{
  "num_hidden_layers": 14,
  "hidden_size": 384,
  "num_attention_heads": 3,
  "num_key_value_heads": 3,
  "head_dim": 128,
  "intermediate_size": 768,
  "vocab_size": 2971,
  "hidden_act": "tanh_gelu",
  "norm": "layernorm",
  "norm_place": "pre",
  "norm_eps": 1e-05,
  "positions": "learned",
  "qk_norm": false,
  "attn_scale": 0.0884,
  "bias": "all",
  "tie_word_embeddings": false,
  "parallel_block": false,
  "init": "normal",
  "init_std_qkv": 0.0198,
  "init_std_o": 0.0,
  "init_std_up": 0.0198,
  "init_std_down": 0.0,
  "optimizer": "ademamix",
  "learning_rate": 0.000253,
  "beta1": 0.9,
  "weight_decay": 0.76,
  "lr_head": 0.00501,
  "max_grad_norm": 0.5,
  "warmup_steps": 428,
  "schedule": "wsd",
  "decay_fraction": 0.55,
  "decay_shape": "exp",
  "final_lr_fraction": 0.05,
  "batch_tokens": 65536,
  "max_seq_len": 1024,
  "doc_mask": false,
  "train_tokens": 673200000,
  "max_steps": 10273,
  "dataset": "wikipedia_en"
}
Each number is 128 + 32 x the weight over its row's rms, rounded and kept within 0 to 255. Layers, rows and columns count from 0. The size above them is the row's rms in percent of the matrix's.

# layer 9 attention value, 384x384, rms 0.0317, rows 145-216, columns 0-95
size [109 106  96 109 101  94 100  96  96 100 100  98  95  92  98 101  97  97 104  98  97 105 104  98 101 102  92 106  92  96  99 105 100 103  90 104 102 101  99  99  94  97  95  96 100 102  89 100  98  98 100 105  93  90  96  96  97 102 108 105  94  93  98  92 101 102 101 112 103  97  97 100]
[[127 139 165 148 111 167 130 165 177 106  99  93 122 119 115 134 123 133 138 184 102 123 166  92 127 105 110 149 162 129 150  84 120 129 174 143 151 108  87 189 113 134  87 159 154 109 103 105 135  91 123 190 146 139 126 109 130 112 194 130 159 113 174 147 103 142  73  83 136  84 107 120 140 137  82 189  48  38 130  55 160 176 109  75 109 121 155 141 129 138 131 131 140 124 129 145]
 [133 116 155 126 141 110 144 121 128 115  73 139 147  99 120 169 143 176 137 133 128 101 130 113 104  59 195 116 122 167  84 112 127 147 106 126 119 120  68 146 140 129 120 174 136 143 112 113 178 151 128 117 113  81 166 115 144  61 146 152 133 161 184 136  83 141 107 154 165  92  93 143 100 133 140 152 115 129  59 150 123  65 161 149 152  98  88 143 101  99 167 165 122  68 128 120]
 [148 117 129 146 145 175 139 156 116 165 145 117 152 114 162 115 121 105  77 109 140 118 124 111   9  99 128 144 108 149  46 100  82 132  96 154  74 138  77 184 167 130 149 122 125 178 119 151 105 165 129  99  90 111 135 164 139 128 179 136 124 123 109 139 134 111 161  99 123 131 147  85 176  78 114 134 145 158 126 168 136 112 114  86 127 151 105 162 104 114 141 119 119  86 134 116]
 [144 132 128 115 102 120 150 133 128 141 125 174 150 164 126  88 175 105 121 131  27 167  50 197 106 131 160  85 139  81 167 136 103 144 138  82 133 131 132 135 123 116 140  75 126 141 145 103 110  51 137 133 120 146 114 160 130 110 183 184 146 144 109 174 172 103 178 138 198  96 128 103 144 106 100  97  59  67 160 142  87 100 135 124 120 122 177 142 182 118 118 147 161 135 119 132]
 [107 137 158  67 118  94 138 143  85 129 200 200 142 111 134  91 144 111  72  81 123 149  68  88  63 131 121 151 125 148 127 150 179 177  75 165  88 129 210 128 122 114 137 134 108 175 100 115  79 117  90 115 114 127 149 194 147 110  88 135 110 131 153 120  84 121 135  91 149 124  89 130 157 172 138 176 200 124 144 149 195 123 122 114 203 158  93 142 247 144 133 114 171 142 133 147]
 [ 87 108 141 158 193 147  66 118 128 116 106 150 120 156  29 190 139 145 126 170 206 164 146 145  80 105 153 109  98 123 123 146 217 167  94 159 109 107 149  81  39 120 126 127 111 183  68 127 115 158 106 117 112 151 101  70 123 141 130 137 107 170  91 151 125 140  61 128 179 134 147 121 183  87 163 119 170 146 104 147  66 126 104 101 112 125 112  98 154 156 117 114 149 135 128 144]
 [144 144 124 103 113 110 139 150 132  71 113 132 116 130 122  71 205 100 128 147 105  57 148 135 114 147 115 146 134  96 100 126 148 107  71 110 144 131 152 128 197 127 153 123  75 134 104 133 155 158 182  94 151 148 170 205 142  78 121 120 150 159 126 123  77 107 149 176 115  83  47 154 118 194 149 125  86 128 150 103 188 107 100 156 127 127  54  74 110 133 145 151 153 128 127 135]
 [103 125 199 102  97 126 135 135 159 116 163  92 127  87 128 132 139 176 198 162 110 127 117 113 146 108 121 115 148 119 146 114 118 163 102 160 115 108 184 142  90 125 104 114 135 151 114 133 122 109 137  80 135 118 172 123 110 103 186 120  88  86 116  94 134  75  61  69 175 107 122 134  83 163 205 174 140 149 150 121 111 197  86 148  92 135 160  64 131 164 101  94  85 138 117 158]
 [117 111  96 120 183 100 126 140 142 174 198  91 140 143 188 135 116 108 117 123 150 157 133 162  93 104 176 114 111  97 127 141 206 105  66  52 111 155 142 132 116 162 162 140 132 109 128 136 109 104 145 144 152 114 121 113  87 215 136 127 168 100  79 162 149 204 159 114 107 185 134 163 183 129  99 135 193 221 128 179 141 166 115 120  81 143 143 127 106 132 132 122  82 126 122 117]
 [204 157 108 209 143 119 155 141 131  92  89 112 161 147 117  59 151 121 126 138 142  85 125 108 193 138 129 133 114 114 142 101 103  88 145 128 122  94  55  82  86 118 106 159 128 127 147 120 154 146  98  75 133 112 115 135 126  90  81 104 160 133 138 133 131 125 159 103 149 159 150 156 130 150 151  78 179 149  63 147 167  91 152 174  65 103 145 122  85 104 138 127 152 132 137 115]
 [141 133 202 126 143 112 121 110 110 163  98 126 127 172 115 129 130 111 121 129 140 193 105 186 121 121 183  78 112 118 162 100 147 103 137 112 129  99 147 150 149 130 115 189 121 107 169 129 152 112 136 128 123  89  89 157 112 124 127 120 143  96 107 219 162 168 144 184 143 122 100 169 176 161 113 101 203 127  88 168 111 135 125  98 127 131 138 129  94 137 134 176 112 137 132 126]
 [ 96 154 132  86 111 106 119 124 153 141 146 133 106 161 147  91   0  79  69 129 164 140 131  83 108 118 234 121 113 101  83 149 149  98  81  96 205 157 124  83 164 113 117 107 103  86 150 138 108  90 137 156 110 182 128 156 103  74  76 148 166 125 117 133  99 133 139 131  99 177 143 151  95 116 158 149 211 117 153 117  95 120 106 125 145 142 108 169 118 136 134 155 108 130 124 144]
 [166 134 126 154  49 129 121  98 134 126 124  71 143 120 147 127 180  95  92 144  89 113  77 119 124 151  92 154 136 161  82  88 102 117 154 165 157 154 134 130 172 123 156 211 136 128 119 170 159 146 129 187 140  83 206 132 144 122 127 102  92 138 143 149 156 143 105 149 185 107  51 104 108 146  69 152  50  73 108  91  59 139 111 141 176 170  97 116 141 123 173 142 215 143 137 121]
 [191 144  73 110 171 129 180 129 115 162 117  61 136 106 156 123 104 168 140 139 136 145 166 141 140 144 133 109 120 117 139 103 113 121 161 111 139 108 151 133  99 129 157  90 127  90 127 131 108  87 140 143 124 129 125 119 115 142 103 159 166 166 146 129 149 121 139 203 134 165 132 173 128  75 147 139  18 113  83 126 105 133 139 154 109 111 125 172 162 137 177 124  95 113 132 131]
 [200 116 160 143 141 107 103 115  92 195 179 165 121 115  92  75 172 185 147 137 111 112 118 172 138 138  91  83 142 104 104 148 199 156 115 122 182 158  78  63  74 149 109 103 137 139 123  84  95 142 129 123 167  84 133 172 110 159 147  96 162 114 169 110 219 162 173 148 174 138 104  92 166 109 145 106 165 165 119 172 128 176 115 119 144 100 181  57 119 180 141 113 113 133 134 145]
 [106 103 131 148  80 113 147 150  84  96 188 169 137 119 124 162  57 166  96 153 158 145 172 107  47 112 194 132  90 117 138 117 114 111 108 155 129 117 172 107  88 116 152 140 158 172 100 103 130 112 105  77 166 144 142  93 130 135 136 111 165 166  93 178  89 128  34 102 148 148  98 118 127 151  94 118 141  83  74 107 170 114 161 144 148 115  65 140 126  73 131 118 137  96 134 129]
 [158 180 129 152 146 129 116 133 116 151 109 143  86 158 153 113 148  92  88 162 150 154 145 165 120 152 168 164 105 129  96 130  79 124 120 149 152 126 163  32 112 149  66 158  96 123 145  94  89 134 123  95 160 122 120 132  96 113 128 152 125  73  87 127 117 183 174 210 155 184 141 144 151 144 163  95 148 144 157 152 134 129 137 120 125 155 130 132 137 143 145 202 111 151 125 132]
 [162 138 148  83 115 133 145 156 160 124 135 171 138 143 100 119 157 168 151 132 113 124 123 143 125 145 101 109 141 115 132 136 112  86 129 159 186 129  69 115 143 128  82  54 132 142 128 110 150 107 108 143 172 142  90 193 107  97 137  94  89 132 155 108 169  91 190 130 161 161  84 145 136 124 110 132 131  65 149 184 108 105 120 152 100 168 141  94 158 133 150  69 147 126 129 118]
 [147 130 188 139 154 102 142 105 139 132 128 116 133 146 180 186 115 192 150 137 140 127 196 167  78 112 154 118 116 120 120 127 179 117  94  95  90 147  71 162 218 147 122 147 163 140 114 103 135 122 131 113 140 134  93 148 130 112 142 129 178 152 119 151  96 102 153 136 190 131 118 126 143 161 136 129 147 107  84 102  71 103  65  78 159 109 111 127 119 134  82 107 148 131 152 124]
 [ 99 142 202 136 125 130 165 116 159 174 122 120  80 152 127 136 180  41 129 129 113 118 159 152  95 152  83 157  98 131 177  65  93 119 119 146 128 176 103 165  72 150 159 135 180 136 130 175  94 164 148 108 104  88 115 156 160 174 122 137 108 116 138 185 160 166  97 105 110 217 113 104 164 120 131 144 133 168 126 168 188 110 140 141  86 130 115  94  79  92  49 155 142 104 127 112]
 [ 93 151 142 142 148 136 128 140  92  64 122 125 109 139  94 157 116 155 116 164 162  93 137 167  56 139 143 106 119 122  94 162 152 154  78  79  97 169 140 101 213 135 120 171 152 134  97  97 126 119 120 158 154  97 153  77 170 110 151  84 125 150 150 118 152 145 129  95 176 118 154  78 111 124 111 158 161 158 162 175 127  76  86 107 189 162 112 126 147 174 120 157 113 140 141 123]
 [137 125 134 128 178 121 102 126  63 139  75  67 162 177 133 151 188  34  86  79 140 107 139 141 153 149 121 155 155 146 120 135 116 159 125 103 115 121 112  96 128 146  92  51 147 143 149 148 193 105 122 122 143 122 130 119 119 113 146 145 131  99 145 112 161 115  97 120 124 142 114 128 200 236 128  90  91 124 126 122 147 155 130  66  97 112 115  94 129  81 166 122  99 144 115 120]
 [107 105 110 126 175 142 142 129 103 129 143 119 141  99 142 179  60 157 142  86  91 133 110 161  76 136 114  79  94  99  80 112 111 163 119 106 124 122 171 100 137 133 115 186  53 133 156 145 154 129 131 134  48 126 170 153 136 128  92 164 165  84  86  54 143 159 149 181 180 123 160 149  70  99  48 145 109 113 183  88 122 119 126 141 134  96 137 164  75  97  78 161  32 129 123 150]
 [ 99 139 151 124  77 132 108 130 109 132 116 180 147  78 193 115 183 163  98 105  69 134  79 142  64 133 189 131 128 116 186 107 169 152 137 149 150 106  99 103 149 123 147 162  91 161 157 170 128  85 113 173  38 118 148 141 103 182 142 125 125  80 103 164 180  83 158  72 241 116 147 121 108 155  91 107 162 120 149  87 115  85  99 180 203 129 119 144  78  53 181 141 140 123 118 114]
 [135 147 193 155 146 119  69 131 141 208 101 112 135  99 117 118  81 144 102  98 137 118 115  93 128  93 121 167 154 133 197 129 105 159 109 136  87 115 150 147 153 115 111 121 134 132 118 102 137 116  99 212  99  39 100 186 122 171 138 127 153  97 163 130 177 137 169  82 202 136 130  87 127 171 145 130 104 168 124 173 180 154  91 196 104  72 105 102   9 118 139 137  74 115 123 124]
 [152 159 175 133 102 106 203 135 181 136 126  86 109 142 112 119 140 159 152 141  83 142 139  77 128 114  87 118 168 119 128 184  95 130 125  83 122 112  96 113 161 123 134 124 145  86  97  89 138  64 143 150 162 165 137 151  80 142 139 166 135 109 142 145  63 159 139 126 153 124 165 103 110 142 177  89  83 167 118 104 144 126 115 165  77 117 122 132  93 116 136 105 137 141 149 131]
 [ 75 177 122 113 142 169  93 115 112 202 165  93 164 142 150 119 148 147  94 133 127 134  81 112  88 129 152 126  80 125 122 141 101 114 124 153  99 108  82 144  96 140 126 151 148 120 147 103 109 103  86 162 218 143  97  75  67 135 139 133 105 101 130 150 140 136 120 141 217 118  98 135 134 123 169 117 175 211 162  93  93 162 119 116 105 114 134 157 123  92  87 163 130 108 127 134]
 [132 111 179 139 119 102 134 121 130  67 136 105 123 156 145  92  59  91 140 140 116 121 140 115 103 126  85 155 113 127 106 170 124 172 121 164 101 115  88  98 116 125 113  20  88 127 142 156 128 100  88 144 105 126 103 111 153 189 138 169 183 164 190 129 129 109 189 112 184 103 123 141 109  94 137 153  19 108 148 100 111 136 136 150  83 134  26 205 155 111 143 142 179 133 121 121]
 [134 114 120 129  35 109  97 136  74 161 138 151 156 120  75 111  67 114 139 156  72 122 121  99 131 158 119 127  97 112 124 144 134  94 107 161 137 153 180 138 122 139 144 121 134 107 146 124  89 116 107  64  92  89 123 107 167 144 163 107 138 136 133  87 159 141  98 121 155 159 146 126 130 100 133 135 110 147 176 147 158 180 182 119 118 101 142  83 124 118 134 144 100 137 141 129]
 [126 132 181 178  69 106 110 151 160  84 147 110 129 158 102  82 152 142 171 142 100  42 107 122  91 121 152  95 119 155 147 136 148 129  97 124 178  51 136 153 118  97 129 196 160 175 123 137 116  47 148  94  99 113 166  74  91 142 109 195 118  63  83 162 155  98 135  27 175 134 142 112 172 211 140 180  57  82 143  66 135 119 141 102  65 150 119  70 102 123  93 141 148 121 121 144]
 [149 152 132 144 185 170  62 160 118 100 133 115 140  79 128 161 103 161 132 185 100 126 112 148 154 123 156 133  74 127 100 160 100 153 160 126  97 144 132 151 149 136 182 191 120  64 127 147 128 102 123 125 114 118 113 121 134 116 143 104 119 121 127  95 143 147  80 143 203  95 143 106 107  54  58 189 158 119 143 105  93 162 150 125 151 154 108 161  67 140 109 135 145 117 141 137]
 [173 107 166 155 122 107 120 131 155 119  94 120 161 160 116 125 187 112 129 149 150 122 176 103 147 199 137 156 163 134 173  74  79 131 107  95 126 111  83 147 138 140 118 117 123 191 119 156 168 110 128 123 102  96 155 165 121  77 101  93  79 122 149 112  93  88 145 140  81 100  99 134 182 121  89  85 114 129 165 151 175 121 185 123 188 117 112 102 172 128 174  87 153 143 140 129]
 [127 117 179 163 143 129 127 134 172 108 113 139 138  76  93 148 137 158 144  70 136  95 115  99 157  81 158 111 133 152 160 125  60  85 135 181  96 103 135  92 211  76  84 126 122 152 126 137 211 107 114  98 134 113 151 111 167 131 134 135 117  69 142 101  78 107 164 103  71  60 115 118 132 136 135 111 124  99 126 159 185  81 144 165 109 112 113 113 104  92 134 106  96 129 132 127]
 [103 122 163  69 212 154 121 116 107 101 135 106 148 154 116 152 146  92 118 198 151 112 111  84 147 122  91 122 147 184 118 177 165 135 132 130 142 145 107 140  55 102 136 135 110 170 123 160 228 124 132 145  93 151 125  22 150  95 170 142 148 183 102 148 122 134  89 145 118 139 144  55  77 108 110 164 123 134  59 124  83 150  95  66 104 195 103 117  92 139 129 145 160 138 139 141]
 [147 139 101 144  96 148 141 145 136 178 158 109  86 121  96 120 142  83 180 156 138 148 132  92  63 123 143 117  89 129 125 123 137 128 152 101  87 116 147 106 122 112 130 121 159 166 118 139 147 114 101 119 118 110 146 138 143 103 137 135 129 132 121 111 160 238  93 171 138 158 125 176  88 129 147 168 166 134 178 117 110 168  39 145 132 210 183 114 110 169  63 133 120 141 134 112]
 [159 169  92 122 115  73 100 150 100 146 103 109 158 123 186 142 117  92  65 125 137 104 121 189 130 132 159 103 115 105  96 123 169 107 131  94 191 160 113 100 150 126 120 109 156 123 169  89  79 113  87 127 115 153  90 131 106 100 102 150 151 130 136 164 159 112 137 183 102 171 132 173 168 108 131  99  95 145 123 124  87 157 146 107 145 135 124  91 108 142 119 143 166 126 119 120]
 [147  73 121 100 117 134 106 149 131 202  81 124 100 125 104 109 152 110 174  83 148 148 193 119 106 169 107 188 172 127 154 119 174 103 125 103 126 147 164 178 114 124 155  76 159 225 129 137 160 157 153 104 133  72 124 199 165 133  50  77  98 157 119 137 166  58  87  75 156 182 154 116 147  65 125 154 124 101 156 168 162 153 125 119 136 145 153 114 140 115 137 117 101 118 131 129]
 [149 130  56 126 165  95  98 107  80 146 131 129 147  97 195  51 195  98  63 112 132  98 155  64 127 131 158 148 130 135 124 125  87 147 186 145 117 111 144  71 135 107  95  76 119 124 150 144 172 108 143 120 126 116 124 133  65  52 137 178 141 133 127  95 111 122 117 183  41 119 122 118 140 175 112 181 116 137 127  38  77 144 169 133 130 137 138  97 112  92 115 152 147 157 137 135]
 [151 121 140 150 170 129  77 130 184 108 132 140 137  92 109  60  85 186  93  99 102 106 111 179 177 122 145 148 134 126  53 181 122 127 175  90 123 145  74  79 196  93  96  86 172 117 145  61  94 139 171 119 160 105 151 105 110 143  78 122 155  98 125 162 169 149 147 120  89 160 134 102 127 101 142 101 136 162 163 131 119 106  93 156  98 155 177 106 137 153 132 156 130 120 134 116]
 [125 113 158 117 117 140  70 113 144 113 140 126 135 168 114 207 140 179 139 143  90 145 140 156 119 163 103 157  47 124 131 160  85 130 106 155  83 148 106  62 100 114 113 160 164 140 144 117 157 154 108  91 123 121  97 111 127 144 171 168 132 140 118 132 162 141  82 139 145 163 142 175 128  55  55 107 122 179  93  76 148  89 136 151 121 169 156 108 134  83 129 105 143 143 138 121]
 [119  95 138 179 150  79 120 106 158 131  57 131 169 102 136 143 100 109 130  75 121 153 128 111 138 100 161 150 144 131 127 169 131  92 152 136 108  98 117 169 214 102 112 105 107  58 174  82 175 149 127 109 144 133  97 131 104 174 153 124 152 131 152 106 113 106 131 122  57  78 170 141 126 150 169 136  84  29 125  29  56  97  85 132 152 124 148 176  91 101 151 141 121 124 127 120]
 [140 135 137 141 135 159 135 132 178 121 139 102 135 113  67 117 131 172  92 153 107 143 141 145 132 168 137 106 132 111 145 115 190  65 177 128 158 103 107 109 123 162 132 157 136 149 122 162 176  77 164 100  98 145 102  68 131 115  87 109 203  95 112 129 107 125  70 184 155  76 142 106 140 103 133 142  97 122 169  69 153 153  84 167 123 104 158 154 133 131 117  97  93 114 137 134]
 [110 141 157 149 128 140 102 119 154 106 197 153 108 107 127 138  75 148  97 132  55 151 156  41 113 135 138 112 168 148 166 101 114 131 132  70 170  90  97 163 116 108 132 136 159 146  90  87 132 127 163 148 125 164 159 105  43 145 113 102 124 136 131  75 142  74 181 117 100 111 135 158  98 137 138 165 151 111 202 119  97 128  99 104 107 110 161 174  97 167 130 106 113 102 132 110]
 [131 136 160 119  84 156 181 131 158 103  88 124 136  49 109 117 138 150 179 139 133 129 149 136 126  90  81  72 167 137  95 211 182 133 128 145 157 141 142 129 160  98 138 103 109 121 124 100 173 138 102 138 140 135 133 141 150  89 104  97 149 182 111 198  49 129  41  79 139 142 151  96  66 110 149 118  99 127 123 160 113  82 111 144 104 129  99 165 149  69 167 133 116 120 116 118]
 [204 153 119 120 118 116 141 141 140 150 115  58 137 119 193 151 140 117 123 115 199  88 145 196  81 141 105 124 167 141 120 131  88 148 146  71 144 169 101 157 179 139  83 142 100 140 171  87 140 135  94 150 121 160  78  81  62 165 178 107 132 141  99 160 140 125 137  76 164 175 166 114 178 108 111 119 143 184 169 134 142 177  67  43 166 133 109 107  81 184 115  69  87 130 150 135]
 [138  97  82 171 154 131 145 120 154 162 106 135 126 189 107 106 125  79 149 133  57 130 186 168 133 182 163 171  91  95 142 113  99 109 153 104 173 126 117 114 164 130 120  99 150 116 181 113 181 221  96 131 181  91 109 173 113 150 110 188 129 128 122 136 155 129 137 151 150 142 117 104 167 121 100 125 161 156 107  59 136 159 152 131 116 101 163  99  70 139 119 132 183 107 125 122]
 [198 159  89 140 148 114 114  92 129  96 128  99 144 131 111 158 134 135 110 135  84 103 118  99 146  90 127 108  68  88 189  64 202 138 138 141 172 134 169 210 137 127 110 165 135 115 100 136 153 151 149 157 144 169 108 127 157  85 112 166 115 177 101 162 104 112 195 182 107  89  89 137 112 100 150  66 101  93  66 101  90  61 104 125 101  98  83 123 156 130 131 188 116 134 145 129]
 [ 99  94  81 108 173 111 135 112 134 111 155 170 179 167  69 138  94 169  88 176  95 205 162 167 187 143 167 123  85  89 121 161 161 104 132 130 135  94 135 104 113 170 123  74 153  97 151  90  85 126 173 106 156 161 139 153 102 111 155  86 118 109 189  53  67 145  39 172 140 137  87 189 104 145 151 157  87  66 112 111  93 219 137  81 139 141 162 120 160 163 100 137 143 145 122 132]
 [129 128  45 125 169 162  79 127 164 141  79  72 106 105 101 125 201 162 189 173 132 100 144  81 172 140 111 152 143 121 139 136  97 118 160  94  79 132 125 144 135 115 114  33  95 166 137 133 188  60 170  88 101  67 150 154 122 149 145 133  97  45 106  62 147  66 136 120 150 159 137 123 110 169 110 105 119 123 155  94 200 124 112 129 136 108 141  95 174  93 170 105 128 106 134 124]
 [121 135 119 144 112 124 187 158  82 148 115 145 149 109 126 166 152 202  94 161 126 197  86  91  82 174 173 169 129 157 106 164 119 113  13 103 177 132 114  90  81 124 134 184 121 191 103 143 140  70  96  96 180 148 149  80 160 126  52 172  95 180  76 143 154 144 191 158 124 106 147 139 143 142 143 175 192 113 162 157 140 110 102 128 126 131  95 124 157 178 156 146 152  87 135 137]
 [155 112  95 120 140 142 123 134 101 172 130 162  92 182  98 174 152 101  95 140 108 124 105 147  81 142 165 120 106  86 193 116 143 119 135  87 115 110 140 173 137 142 125 132 134  93 112  81 153  86  98 158 173 134 106  70  98  79 135 130 171 152 175 147  73  99 132 201  73  88 125 171 144 166 132 106 119 119 166  83 105 180 180 158 155 130 124 144 156 168 132 125 108 118 132 133]
 [113 137 141 109  93 100 128 143 146 116  96 117 115 124 147 147 163 152 137 135 132 148 113  87  94 119 169 154 169 155 111 126 112 138 127 129 153 139 133  84 113  93 152  69 105 130 141 155 210 157 131 112  64 122 161 103 126 105 145 137 129 196  80  93  99 105 134 114 137  59 154  88  75 131 116 179 115 117  71  84 130  93 131 132 105 129  89 151 121  36 143 133 130 112 127 127]
 [117 103 145 100  92 202 143 116 118  71 134 153  98  67 123 130  52  98  99 170 159 138  89 128 162 126 145 111  86 151  68 115 133  76 142 173 163  97 117 119  48 125 132  72 144 132 207 121 105 196 115 145 108 160 182  78  89 122 122 100  48 107  93 177 143 132 108 119  71 130  79 194 122 124 101 142 192 139 115  84 165 108 112 112 166  89 157 131 132 126 115 106  92 113 132 110]
 [133 151 196  96 145  97 142 167 177 164 151 111  27 120 184 112 134 121 143 150 165 151 130 140 168 196 126 113 164 149 121  83  85 102 122 104  84 128 126 111 181  95 164 117 127 131 105 149 126  65 195 102  99 124 131 132  98 138 131 132  76  98 110 136 160  94 139 111 121 167 115 109 169 139 102 185 167 225 136 129 131 141 148  88  99 125 125  79 132 150  90 144  76  99 128 139]
 [ 68 143 119  94 133 197 128 153 169  29 137 179 110 122  51 152 110 140 134 141 130 102  93 157 145  94 122  90 136 142  81 151 163 143 129 108 182 154  49  64 146 128 146 126 137 105 146 140 156 143 131 136 115 105 108 121 121 125 132 120 132 145  89 133 101 145 118 135 125  79 160 125  53 116  90 181 145 161 152 141  11 121 105 109 108 126 171 162  92  92 132 141  94 110 113 107]
 [ 97 130 233 108 108 139 176 151 113 111 101 137  90 161 176 110 143 138 150 176 165 128 101 114 157 145 121 172 160 111 194 109 128 102 155 144 143 104 125 142 112 161 111 195 128 140 137 133 112  56 192  86 123 190 149 123 123 129 187 110 148 105  80  91 124 104 115 168 153 163 123 116 132 124 125 174 120 140 155 124 126 130 140 134 150 148 136 176  48 120 132 145  93 124 131 111]
 [123 137  97 105 106 151 135 137 159 134  92 108 112 124  94 139 143  94 142 122 203 109 117  78 141 118 118 133 130 101 146 120 139 106 120  72 124 127 147 108  83 116 128 161  96 115 101 140 175  50 154 134 160 112 158 122 150  95 148  56 116  59  85 140  91 175 191 137 114 158 102 151  92  90 155 127 100 151 125 222  99 128  92 177  62 160 108 183 161 116 115 139  91 123 140 125]
 [118 169  96 133 116 118 145  94 228  99 115 105 130 201 158 161  92 119 120 103 182 108 167 187 107 109 130 154 106  96 146  94 127  74 152 112 123 116 107 153 138 138 106 186 138  87 127 124 129  99 111 155 159 131 145 161 115  86  89 146 109 114 197 200  38 146 115 130  77 184 148 162 141 217 145 134 115 170  59 140 127 128 137 139 116  85 111  98 129  57 131 131 115 106 117 127]
 [113 137 106 132 168  81  87 148  99  91 120 136  88 120 170  75  65  78 114  81 132 167 114 111 120 200 109 187 147 102 113  92 102  89 108 127 115 133 149 122 159 104 153  39  53 163  97 116 122 124 166 136 125 167 144 121  85  56 162 142 111 148 143  67  99  78 163 126 111  78 111 121 133 142 115 143 135 133 120 189 181 156 138 131 169 157 113 153 167 130 104 187 152 126 110 108]
 [160 112 137 113 122 134 133 121 199 151 146 200 117 181 149 128 136 141 151 123 133 180  92 162  60 112 117 131 109 118 122 115 174 154  69 108 147 144 152  66 125 118 159 166 126 104 114 123 157 113 119 131 106 150 179 130 153 104  57  51 101 156 105 191  97 159 134 160  94 147 116 167 159 146 172  89 217 123  91 192  70 114 117 132 123 144 108 153 168 126 112 137 123 129 123 135]
 [ 81 141 129 119 166 157 142 103 137 175  98 145 145  98 139 110 101  98  85 115 132  71 140  85 194 112 133 157 108 110 114 137 108 111 128 109  84 134  56 153 184  76 128 135 125 121 137 109 123  59  87 144 144 142 146  76 102 120 154 144 144  56 178  99 140 160 172 134 146 126 135 181  71 109 118 112 100  56 134 127 110 103 114 104 148 138 130 121  81  83 184  89  97 138 129 109]
 [109 176  35 143  91 141 132 152 126 107 105 191  54 177 123 183  60  95 112 154 129 152 103 108 140 186 143 137 131 103  98 174  86  35 145  63 190 118 100 106 118 129  99 121 173 154 102 124  82 112 128 138 195 113 118 120 116 146 103 107  67  98 168 154 132  91 123 168  72 145 158 137 137 161 147  88 161 148 161 133  91 128 111 115 106 144 120 113  97  92  81 203 131 137 141 134]
 [141  93 112 137 145 113 110 144 179 102 189 107  94 150 188 207 143 126 128 112 171 153 118 191 124 116 122 114  97 148 143 128 149  86 122 147 142 120 143 103  85 123 116 158 111 110 121 129 118 129  94 118 137 110 153 102  96 167 115 120 143 196  93 125 140 158 143 117 149 103  86 160 168 130 125  75 160 141 118 145 124 108 108 121 105 118 103 110 195  91 117 163 185 151 131 131]
 [ 74  96  83  70 108 115 129 163 101  82 115 165 107 155 173 121 107 112 139 174  79 103 124 133 101  98 185 148 121 116  53 115 137 113 153 150 150 134 149 203 116 113 129 141 156  71 134 110  95 170 152 103 119 122 118 142 142 142 133 177 110 166  89 150 139  95 161 113 102 180 156 159 149 135 170 135 133  66  98 113  82 105 183 116 146 139 113 129 143 106 125 146 166 122 130 115]
 [140 108 105  82 117 113 101 122 120 163 150 107 149  50 175  39 169 112 180 164 145 123 117 192 142 137  99  84 123 105 140  56 143 160 179 126 181 153 188  97 101  92 147 187 133 126 144 146 170 121 107 168 111 103 104 160  77 190 163  98 147  99 118 196 126 166 124 163 108 168 119 119 174  72 156  52 173 219 166 137 103 110 117 100 122 121 203  93 174  74 117 140 135 155 129 117]
 [ 96 146 123 100 155 117 146 123 129 114 118 104 108  69 135 124  88 137 112 116 147 109  79 121 119  87 133 106 145 126 111 175  59 111 131 122 143 103  96  58 162 101 118  97 103 121 170 173 162 116 115 152  99 139 109 141  36 102 117 129 144 105 111 156  66 188 126 145 123 164 115 159  80 136  91 191 190 154 119 136 167  83  65 119  71  82 158 117  97  88  90 169 130 142 115 116]
 [ 88 137 131 128  94 147 175  98 154 101 103 124 162 197 126  50 127 216 188 109  96  97  69 118  80 117 149  87  48 101 119 112 119 101 100 122  74  89 102 153 156 127 158 183 148 119 152  97 116 119 139  83 199 131 137 142 133 106  63 149 104  61 171 159  90 152  85  95 124 139 105 173 131 158 155 116  97 123 150 173 177 106 162  96 118  93 124 114 124  76 122 112  61 101 121 112]
 [ 86  99 141  99 211 174 114  99  62 194 167 128 162 117 105  70 145  79 132 107 109  84 112 109 179 159 132  91 145 149 136  90 109 126 105 172 103  76 180 137 145 163 117 199 131 162 102 183  50 159 160 139 142 117  79  98 114 174  91  55 124 130 130 116 147 102 141 165 126  87 102 130 134  98 138 192 114 124 140 111 181 162 126  86  87  75 138 107 104 119 149  89 149 148 125 149]
 [134 110 132 124 138 126 181 100 114  96  73 128 136 142 167  86 170 157 158 135  65 101  94 101  94  92 153 109 164 105 115 188 175 120 150 133  64 149 194 146 108 140 144 128 108 121 127 124 187  59 183 159  76 129 117 182 154 132 204 191 183 181 146 174  96 132 142 135 141  90 127 140 118 108 165  83  52  87 115  68  83  89 125 157 150 146 136 145  28 118 139 158  75 158 136 129]
 [106 116 184 128 119 167 116 116 123 175 137 164 141 146 108 124 183 159 139 124 111 175  89  64  63 105 169 120  94 143 140 101 150 120  91 177 136 141 160  77  85 141 141 124  66 129 120 152 100 167 115 110  95 119 167 130 101 171 107 105  76 118  34  85 154 130 111  98 161 148 163  80 119 102 141  67 173 128  81 206 150 124 142 113 172  88 135 145 153 167 116  79 110 116 128 136]
 [159 107 147 131 107 152 105 140 113 134 184 100 132 124 165 173 133 113 150 114 152 147 132 157  54  79 125 134 127 117 138 179 150 177 126 115 143 112 223 124  88 114  97 117 123 135 109 143 128 181  89 111 130 135 142 138 144 131 106 127  96  83  34  84 179 132 149 108 107 109 143  34 204 172 157 151 123 143 139 120 116  95  95 113 129 154 169 163 174 164 107 113 146 140 127 135]
 [ 90 138 160 168 122  94  94 131 116  79 158 112 113 120  65 109 115 116 183 120 145  50 156 102 152 126 169 141 150 140 123 107 137 201 125 214 116 108 108 151 127 146  93 169 159 117 145 136 155  80 129 147 121 138 130  72   0 150 175 180 143 121 128 145 111 117 129  78 144 109 162  68 134 146  96 123 142 154  92 134 156 195 100  99 176 125 178 147  51 147 113 176 144 121 138 137]]